Weights of a small transformer language model: a variant of SOAP for these matrices.
Each number is 128 + 32 x the weight over its row's rms, rounded and kept within 0 to 255. Layers, rows and columns count from 0. Numbers have three digits each. The size before them is the row's rms in percent of the matrix's.

# layer 4 MLP up, 384x96, rms 0.0931, rows 88-155, columns 0-95
105:076132125130146138160155058109128158110092118091131072110099153156179097118156129136091179152100132158148124131097144073125102178162141075083142141034157155107088094098126148088132134182133129084142109132132144082091116176098107163164109089141172108137087144158178113222111119145161142150
114:142092133082081148148080099152185164157129104100142145159115167125113116080171133147161157082121193145127156143090136133173198093150163147107122138113170141173097134076134125132114099142139146115101094086053115131131177135108064189076109157148196074158047127158122136132147121133139137109
093:067173106150130125126055142103093126104161142121148103118040096111138136081101099148125137129113134108105210156100065167120109127108163119205087125114074138078105126133053193102133125132097162154169138160132081140162144179079147082097146118124084146134137126098132111156110159128118102089
101:172144103155117139118137137124134119193095141178032129104136106193125148131139106100127157170132140116037132140106177163145119084160106150150174145155075138118138074099118145137120107103194124094118099081184130068138149155134177112102109114137137147105146146138118110113105167226104180128
112:143159156066127123148112122116178149045172105157130172171157141158116154099121153171151142131107113120120146166087132186047179133074123080078085139128129151134143111195097135095091105130164147087084070085083149148112095122106104150117149122098131112179074129144140157135148105141071179123
109:105136099104113165135158087168126159164137084113120170126064075029091149103154095144104153189100164115128109135108142090120131143121172115122192104125100169122101162095144145176124117145146090119114152070132050107175152146176092074083179133176139123113109116104133151125154124193145154098
088:110144192163115168101160151198203147093166144081096162122041106106206105099104114145157142119068154138183131105145128161089160177128147137143098139168169144080079102171133107138124146164113146148131143067168136129142104134130126131088118087107156129116138137175120059102131155151156140096
097:123132138102087115144153129129117162152185085173212083127164119068179141116105126108080160095103171142102109143105157042099124136155104103048184095135118137155111158126107092158159139098129132053171161149095099149116171115179125093123094130163131162175139109128129150148166096160147135174
082:113191140122092114105226075112124217115169169142075172089140116135129118103152156117129080123145088129120150141149127120188109181081139133090143095117146177126097152134137160114147127137100139126152096145165158135073119094121209102079109151132090123151134121108107206157153128143084176106
098:074101115136148179122152117091101076146118055133099124101157141127086178136100113177143094152122162159118104118145154144123122129189164085139105094113144105106130084129089103139129142087067113155179121112146165168150143163085087058132156139132163156112057191190134162151177089098101075126
098:142107138116163155167121073173101090095171123148159122129140143161144084112167123172125094141148112101163168112140140113139078056149120149081143093063127130094134053168109078143108104142154090133130041104120119148087104178104119133059127157174143150146139077136097168085111073169089134099
097:137112137109086129168169167140090114125112133183098106174130153081165141095105154178117111117148166140096142106140078069083155100102170128068120070099177119107140049083163144153104138165118171146135167084129055096142116141132086144137165141086093143104083097130127084087167144139177153082
099:095113122156087109113155040116156156140153141171140109144171127065146116173106119136089112155145146187128110110137099084123097109111111168099135187150119176113113192135151069150143082188122100088075124146094142153117178081112114152136129122106129197140091172079158148166148205122139155103
096:132067108130136094142168097115145127093134127108088103119116122115046137178108136130162126150102157108204164096154152140145076145144102179122137135125136140116137194176053108075139107196175145158083159096084149112159151149092132139127166174117144115145162095102125145172139156172063195142
103:048133086160157121147165052168121128139142167185134127097157154081126133146081126175123142152110151101162142103142175132104145109116092062107101163110080115156193111120130103168145133119168142107194139070120123121118109036104180095148050123105139119177141146114116146126160156132120158109
110:121145118125183177113118089139181113110140125162139091102123058148114088117115162115116101102145149148064111100155125090118067068132125079133128110148117138161093157219135137126163145107130178105128110181140044136091158066182152163083089139127148090161079145155125157178140108149134132086
083:171164099127118151117104114102133095146071161174159158112178202108108096123101151160139138174126164167115072131190110081126131181188173135104061142116160106125112153163145172149103125096145164106123184150128085084204131156124149136152153086134125123153102104130113126187133143182132119200
088:130123130156060128120113173099110137115158175117151084078144161149108031132178142134149077095107103124140179164148138132105110110141157097074145114156153146135103126156114111125128175096142021068151108128080174133142107151119142163145166143108148166172120125091139118144189106094208146128
109:060133167178156118146168158063109150128123151136128122158145102142138049151204122130105158116106093123109074104136088109118119184129091115097134124076152061066113072137108081185113131091125126176107140141178156158102135182106139158096143174136169109153151127202111125165144138111149143113
101:101096168117149160107093130117130105135133097105160150125177154100178064094095108169074103075132145166114074105140177103145077195119091110137127068079140115085067110147118167102133149126135102167138132142114130102097125114131119144139182117113160159131116162130113044134204104132216154136
107:216133107113084139075137133114161123101215087138146117132090113128129068135120135104088077100115142122140157129098174145203147139133110155123143093144179182118152163171171159077165112149156125048098141114131098152089092141113120141066152123129063102112098095103084105123113133178130144157
094:111102117124091144114121163109111143121148159139127104197107091148108186089095113140213116100125133134161083138133169101134168147141120131144084197105133107165172119091127133108118132124075185220152111121150095159150148127094181090192076058103174104144170165142148098113157119159089121121
099:128104099146038119153170086113133131120153131109108127163134090107053126175143156167155159101031116092125118092131126094136105174145152099118156126114124098140091150158096088140171138197224148074179149132121110161119097120119133106150165161132121119101099156156068125177168091114126133121
092:110133201105157141163145126087141058156142102193148182108152119158071089155102123129181100148104154089150143179116116136092138079141109112119129134142124117148161135186140106189083117118134095138171117096119154141110088147115178117113112128152197119120080185125140073103148104137053186072
108:154154126178155102173117076088067127067159121148172146111136106123110111099115123117121178170153140104174159145162089084144106155182175115091063125155180169104156156123108152086131109176111130152142082125099142072216122113200118147146138091175110092116077096134119152138139143108080125116
103:137123147093175109169115097088072129140143100141149163097180117155146131088150079122138134133124144149163156171208083196138133088130124139146146121110178117130137098167130126164111097068145119109084078139147138187139139139155076135086137073143113094179151073083117134173172085143209092112
112:143150158095070122116095161127107180115088183044122154103101157144138125114097059130133083130111164169121160105104128149092111176116140123126085103123073160068117079164083128054130124133071113133153159142170197174162179147113123104102151118174171168130134122098159116158137177138118145105
100:122114071093154165149131147090106088140112084114140116148114139108091168157144170094096156137166106094115128138156144123099194160123117151134161191127131104126113183139121121049153133118080124173165068109108098214190186108093105084125140158099109057101120057134168127137149115162130153135
092:178166112099160103164120110153100218116046132125145131141106145167132095095121162095164151126146133124130103142146166134126164076183137081155108152160070193064145136116098150159128126161089153204103082128079134150182151149117163144122112097088100133127138145106139074114088116124197134150
088:131161152148135150062157194137094139155136142090143107103100116095075137161164087114132123103073109171169088121147115134086114126119193097082148121102175122123077107131101131125153120173090125174096182083178185120167102159129172118151149145148104109166207108127164131119133102075050143104
096:151107081158130192129166138123144152128116149172169109155134065128127134100171206102068088123110156136090101155092118117125142104138110140049114075136112167091170134127131125103125142055127121103153161129154081132121098175143157176156136127136116183163101118157093139071102210164127112065
083:064143139170153157135154109119098096148133155167120160147109139148136165124106086154109130107138118160088130134160176160141116118168092120092133121110143098081117088110172133133159155110128156198144167126206186170142185193145162141105136062098168122078110160167094157207102068087124140151
095:109131123129158171171109168122128125161096056131165128105126207090151103162121146135097148126106084068145092092162169125147127135178118136104139128146110132165124148145105180037083161099110138095072115030131129153164100106145177186103127125158107070139144170117132137143083171122145145106
076:113151156096187155206107121106147141170111161140171141111186100109185125186098212098108087129148134090151146142167149132073103131163102149090108127053131123085142119152131152141153088152167135123143148171121162159121202136181120151127136118145138130062173161160104095108093114161164089138
114:144127096157094161132148182140129113159146020135155139151140093155145100141132041168110144129125138137148139089127142112100118137174105177158166118056124135139156124098102128089124063153139070089118090121106129161152111166150119168093137174103136089132089202132179181114189076130138137136
111:075097134150149149147146105089142130088134177109178155121127172111088148134070165138103150133087057121141082109134148115103126104141107104137105097091163152109122091162148142145117155131107152144126116077104094110114113083124224208138174139167184132131094142151020108121122174128128175100
100:118125142114198121125134077124161081161145122135128160187071155086138122124120134154152144125146102073132142179074107118088157152119111133119112091115142101089142161139072170124136115128166125089058077095144142119093122086130101204191049142131130073115102088099153132156179163159101161175
097:131105101132147152154143120127099154112083108171072110161086089127117131148104168114077139126098101075117109129140195033131112157088163181140155098092107114118118095126084183153075099146072156117167129128159122145102154223126175117091143177135069137102078132152132108131118110073128111152
103:106091114154074125145109125150101172127115066112106078103140071116082080136146090104129129127115139126186121147117129114137186133062116120092164171174087123127121143160087168087115068121131167116101138053111145148069113183169130193132154090115097174110116200135116143172066101120120124121
092:099151092111115122105099104091085088203160137142117194127109164110125156097146138111091170129065108128137150108105173116070095103152109113123108140161100144084095156170144117184181084077154105053112139109115137167117105123129102125158126111155139123153164148024073139111152165184145140095
097:131138063156132180121106104105121104143132078141147122099188169178123138102116187138065099142079120087106166101130136070063149152086107129119096107158115094114159109113117109124093121104063185120140116076113108131132106049120076167112102138124178175090153074175134162113149148162174137106
100:225112109129093154142191127105081147089211111105133134089131095136141146170170142119167117166101096086175106207103092118145093139117167150115180118117107161133136148123138119123135138108127142131109142136135071119058097098091099153163088117110176175073090154167185124097121125129138182113
083:120143186188200116144156093137150136142140128166121153095137120141179178143098132148182149130095098091079118151119175175131099089136162156155154142184126184160141087114195151110183155098188162093095161127149113143123114154178101099179109118137095151148157139174146099156116124196135186144
115:147136133138062124104183152128066109169174118140194148169126074131127111135133128191157147096143090188091153102098083150121106107151155153200150093183128048187133149109157157129202121143160165162118178114084154090129112130115105143135110113118121147163139146122191166131118152101123121091
088:074111177190110124177139146109156127171113153099107068116134123195116102115193190157129135142154116178144069069104085174125099098111083129182035121104111162128095120088146179130155124129093127150122148130152115151178166093097142130093125072112116116127120200149141154144136140134126156115
089:059150176160047137120149097122129127127130139098112122089094104156181082114134110103133137138115106108051092170159129114172120127073081135176106066115130143158136142125110133143170102074117169185129103146154156216177144158153127152137114109134179112078088107198132152168145164144132118136
102:125132118113128147139067124156111044133143140132187126056122118138151088120113132125147104128083092140090140181113122087125161085183152157147109158112042152141127092108173191118163138140115166185140170139139135150185151102108183191149148118176142143086144098174135139115096065155146156161
112:095130111111057100085088097169096117107176180162084138158092157120084109096095200161121131117140133142087147094148161106081190084165158140097104128110116128097067123128171180140151087105138107096095133093145115153158145129163128117089159137155127161097172111113090131121090123182060144059
094:149149108125142138151123152118144138117081068094170108109142136166136108148166140136073124061112106124172095198137128151118220130120089152164117062137055149051098118089111138143119141139208153087188101137187102139125150168137125102114145137172084138107154107161117142116132124172150081115
095:113138109158184124161151137130072134116109157127169092135171125131101128135169103191123066140097120096158126179163141113120168107131129099103125148081209137074107140184029119145132111123103120119141151138067192180082130092098160156141143168121108167147171098095111139141088084090099128163
091:152174067144094117095176113152087159081162102161144095121078165094128092064140105182127075154178145152060129105089120105182141184135139108130072146144124137130127157089126172113129149139082175126151204098067143051145115115133132164120173090110134109132081129154112121122114131174123124128
113:196125069119109123134114119138154112091159123154115103090116138173116140206125142108138140092128085115159178156157141165112120085171141197104123080154163115096137130105044168140116120116141033111182083103191103136155117122129105182129163132156181127158084107142129094143101086121103117172
095:100137114091124143113204140132132127119133183141170106143168147173077117142167156119097120137118043121092058095110112145120059145121094107124162070131099089077116108160106165153147143042132183125093124122133169124069138155118148110153077161167086089102116136137141164147194134162112100130
085:115190085097134142150171112095159140148136138133168097137109160071146151156165123148072143134136134197063112094112180116125144142109181089123133197086117112130160169123135115169111138075106075126126128118149143072121142143131123132047163051127162106101193169119108051116127136161120143111
097:112160083141132172105138176119067122092133152157138098192162176126128174119110170113100107126106127149110121142146078174080139110100114140169099139137092190024077148123100063140154132128141104120129110097171177111163147108142133131105083143166092147178172097124075087153175156152092159125
086:140122137158093124166104172094194102116215110109149160147120056079160110182148143145112120098144129086171131130161111122166133131051137150122116177151156140152125142053163154126092124120179101084152108095150155137126192090062135172112127157155117167133214114114135128113143102142135156111
105:115063117168155143138204143176137098120104164118145100109151129058183128160123160092165065107127099135198166138175106104109161133161151163164147178079094095086133102123088096144156151137177135172165149136144135073142152086151118085117161138056128127129162144115132145120177135157152125070
087:113159066136150088194093103119104123202091084127134101139073127086133115125132107141211083107075081069101119134098151123164113126091096146128150085101139178111143094116188137107148084126102084087103158096178117148151108197143143161090100072159140147113159155127178141099129115120117102118
102:133102116146107158127177137220131105130136111165142146104173089148142106095144142166066159134127113127184119118157143180088137148123121120159118096136125142069126101160049134116104211156111093039218170148149164130120150107107111178127149140107135135174081101096154118112129093131123161156
101:147125103107092064154084112142125134126109143088117113126155100070131137088062148096132168151170133112169120120140182132124137127136164157112101098132179148157047152135054132110116133159112156160241149103126103156109172113145114094143107108138151112091130098079125107185147119181104210133
098:127112141090098108099158115106146103159136128142159165098113147070136104075112065100103078153117122146159123176120119150119099123136160111120129111075174145152216116088173134129099168095119135144162070100153152131060126085101103203100102145153164116196085159124205148140161112123096175104
107:120138118081118117094154138102157085107132147081115161163107116091125148135118109116167180174144076113103113138113151130171122177165152135070157105121125157150079131108128156084138136075090174142115040083056114162150096158118159110120137148176112190087131091074192152115101071105107143076
099:104122113149152115176102123152088172113117154061159153123121127102204108168142112172128108119068169133089106111175103075192148140178182119124124152180165136072071143090117096149123127130129152117115133147073144124143094163185178148092100136103087156120136154088178121145221124112133134129
089:149113040111168171136141087108136139159124117193111110157104080116132092105103130130166157110129127086133129164155125140153139155141045148148158168091171097090055163113166179111143129116077148155128108132143103109148119125124094199122096091142189102185106108090123193072102086144129162136
089:076140127121081112157150170128152080073129133083107157095149123158142089148093147144071133081079100152158079193143120132074150083127163097089054115130153096152115119128161132070161110130212133114174151145112162101119131097149153158100094169135132143174116097129047149137149143123171154161
119:116125133144070115128119112101171152121156110163172121132113119132167078225100029114128115195095101163160175116099133146105115084129167153146169070137158125151136121172102137146144070079089147132170116132128110149132132046122075139118132108166181165133143085158151105116089098090133146107
118:146167091142119152175183154181029078088123142132145212150078081148172134144117150149137121126176076124159163139138089150136075095142126142156107124142115128153126109092098145138132147143100116159092083159052150154205155168104094081146148148119100103135121112123136164168138150152151088098
084:136120166125134141090155078107118162217099142174106163077100120129080080151087120159174121135116138151042142156119117105190083122068165149132150153133160128097133157147113183098205104084116101114129123076114142110114144114124150093085145068126088084148137170130106116086118068139113143150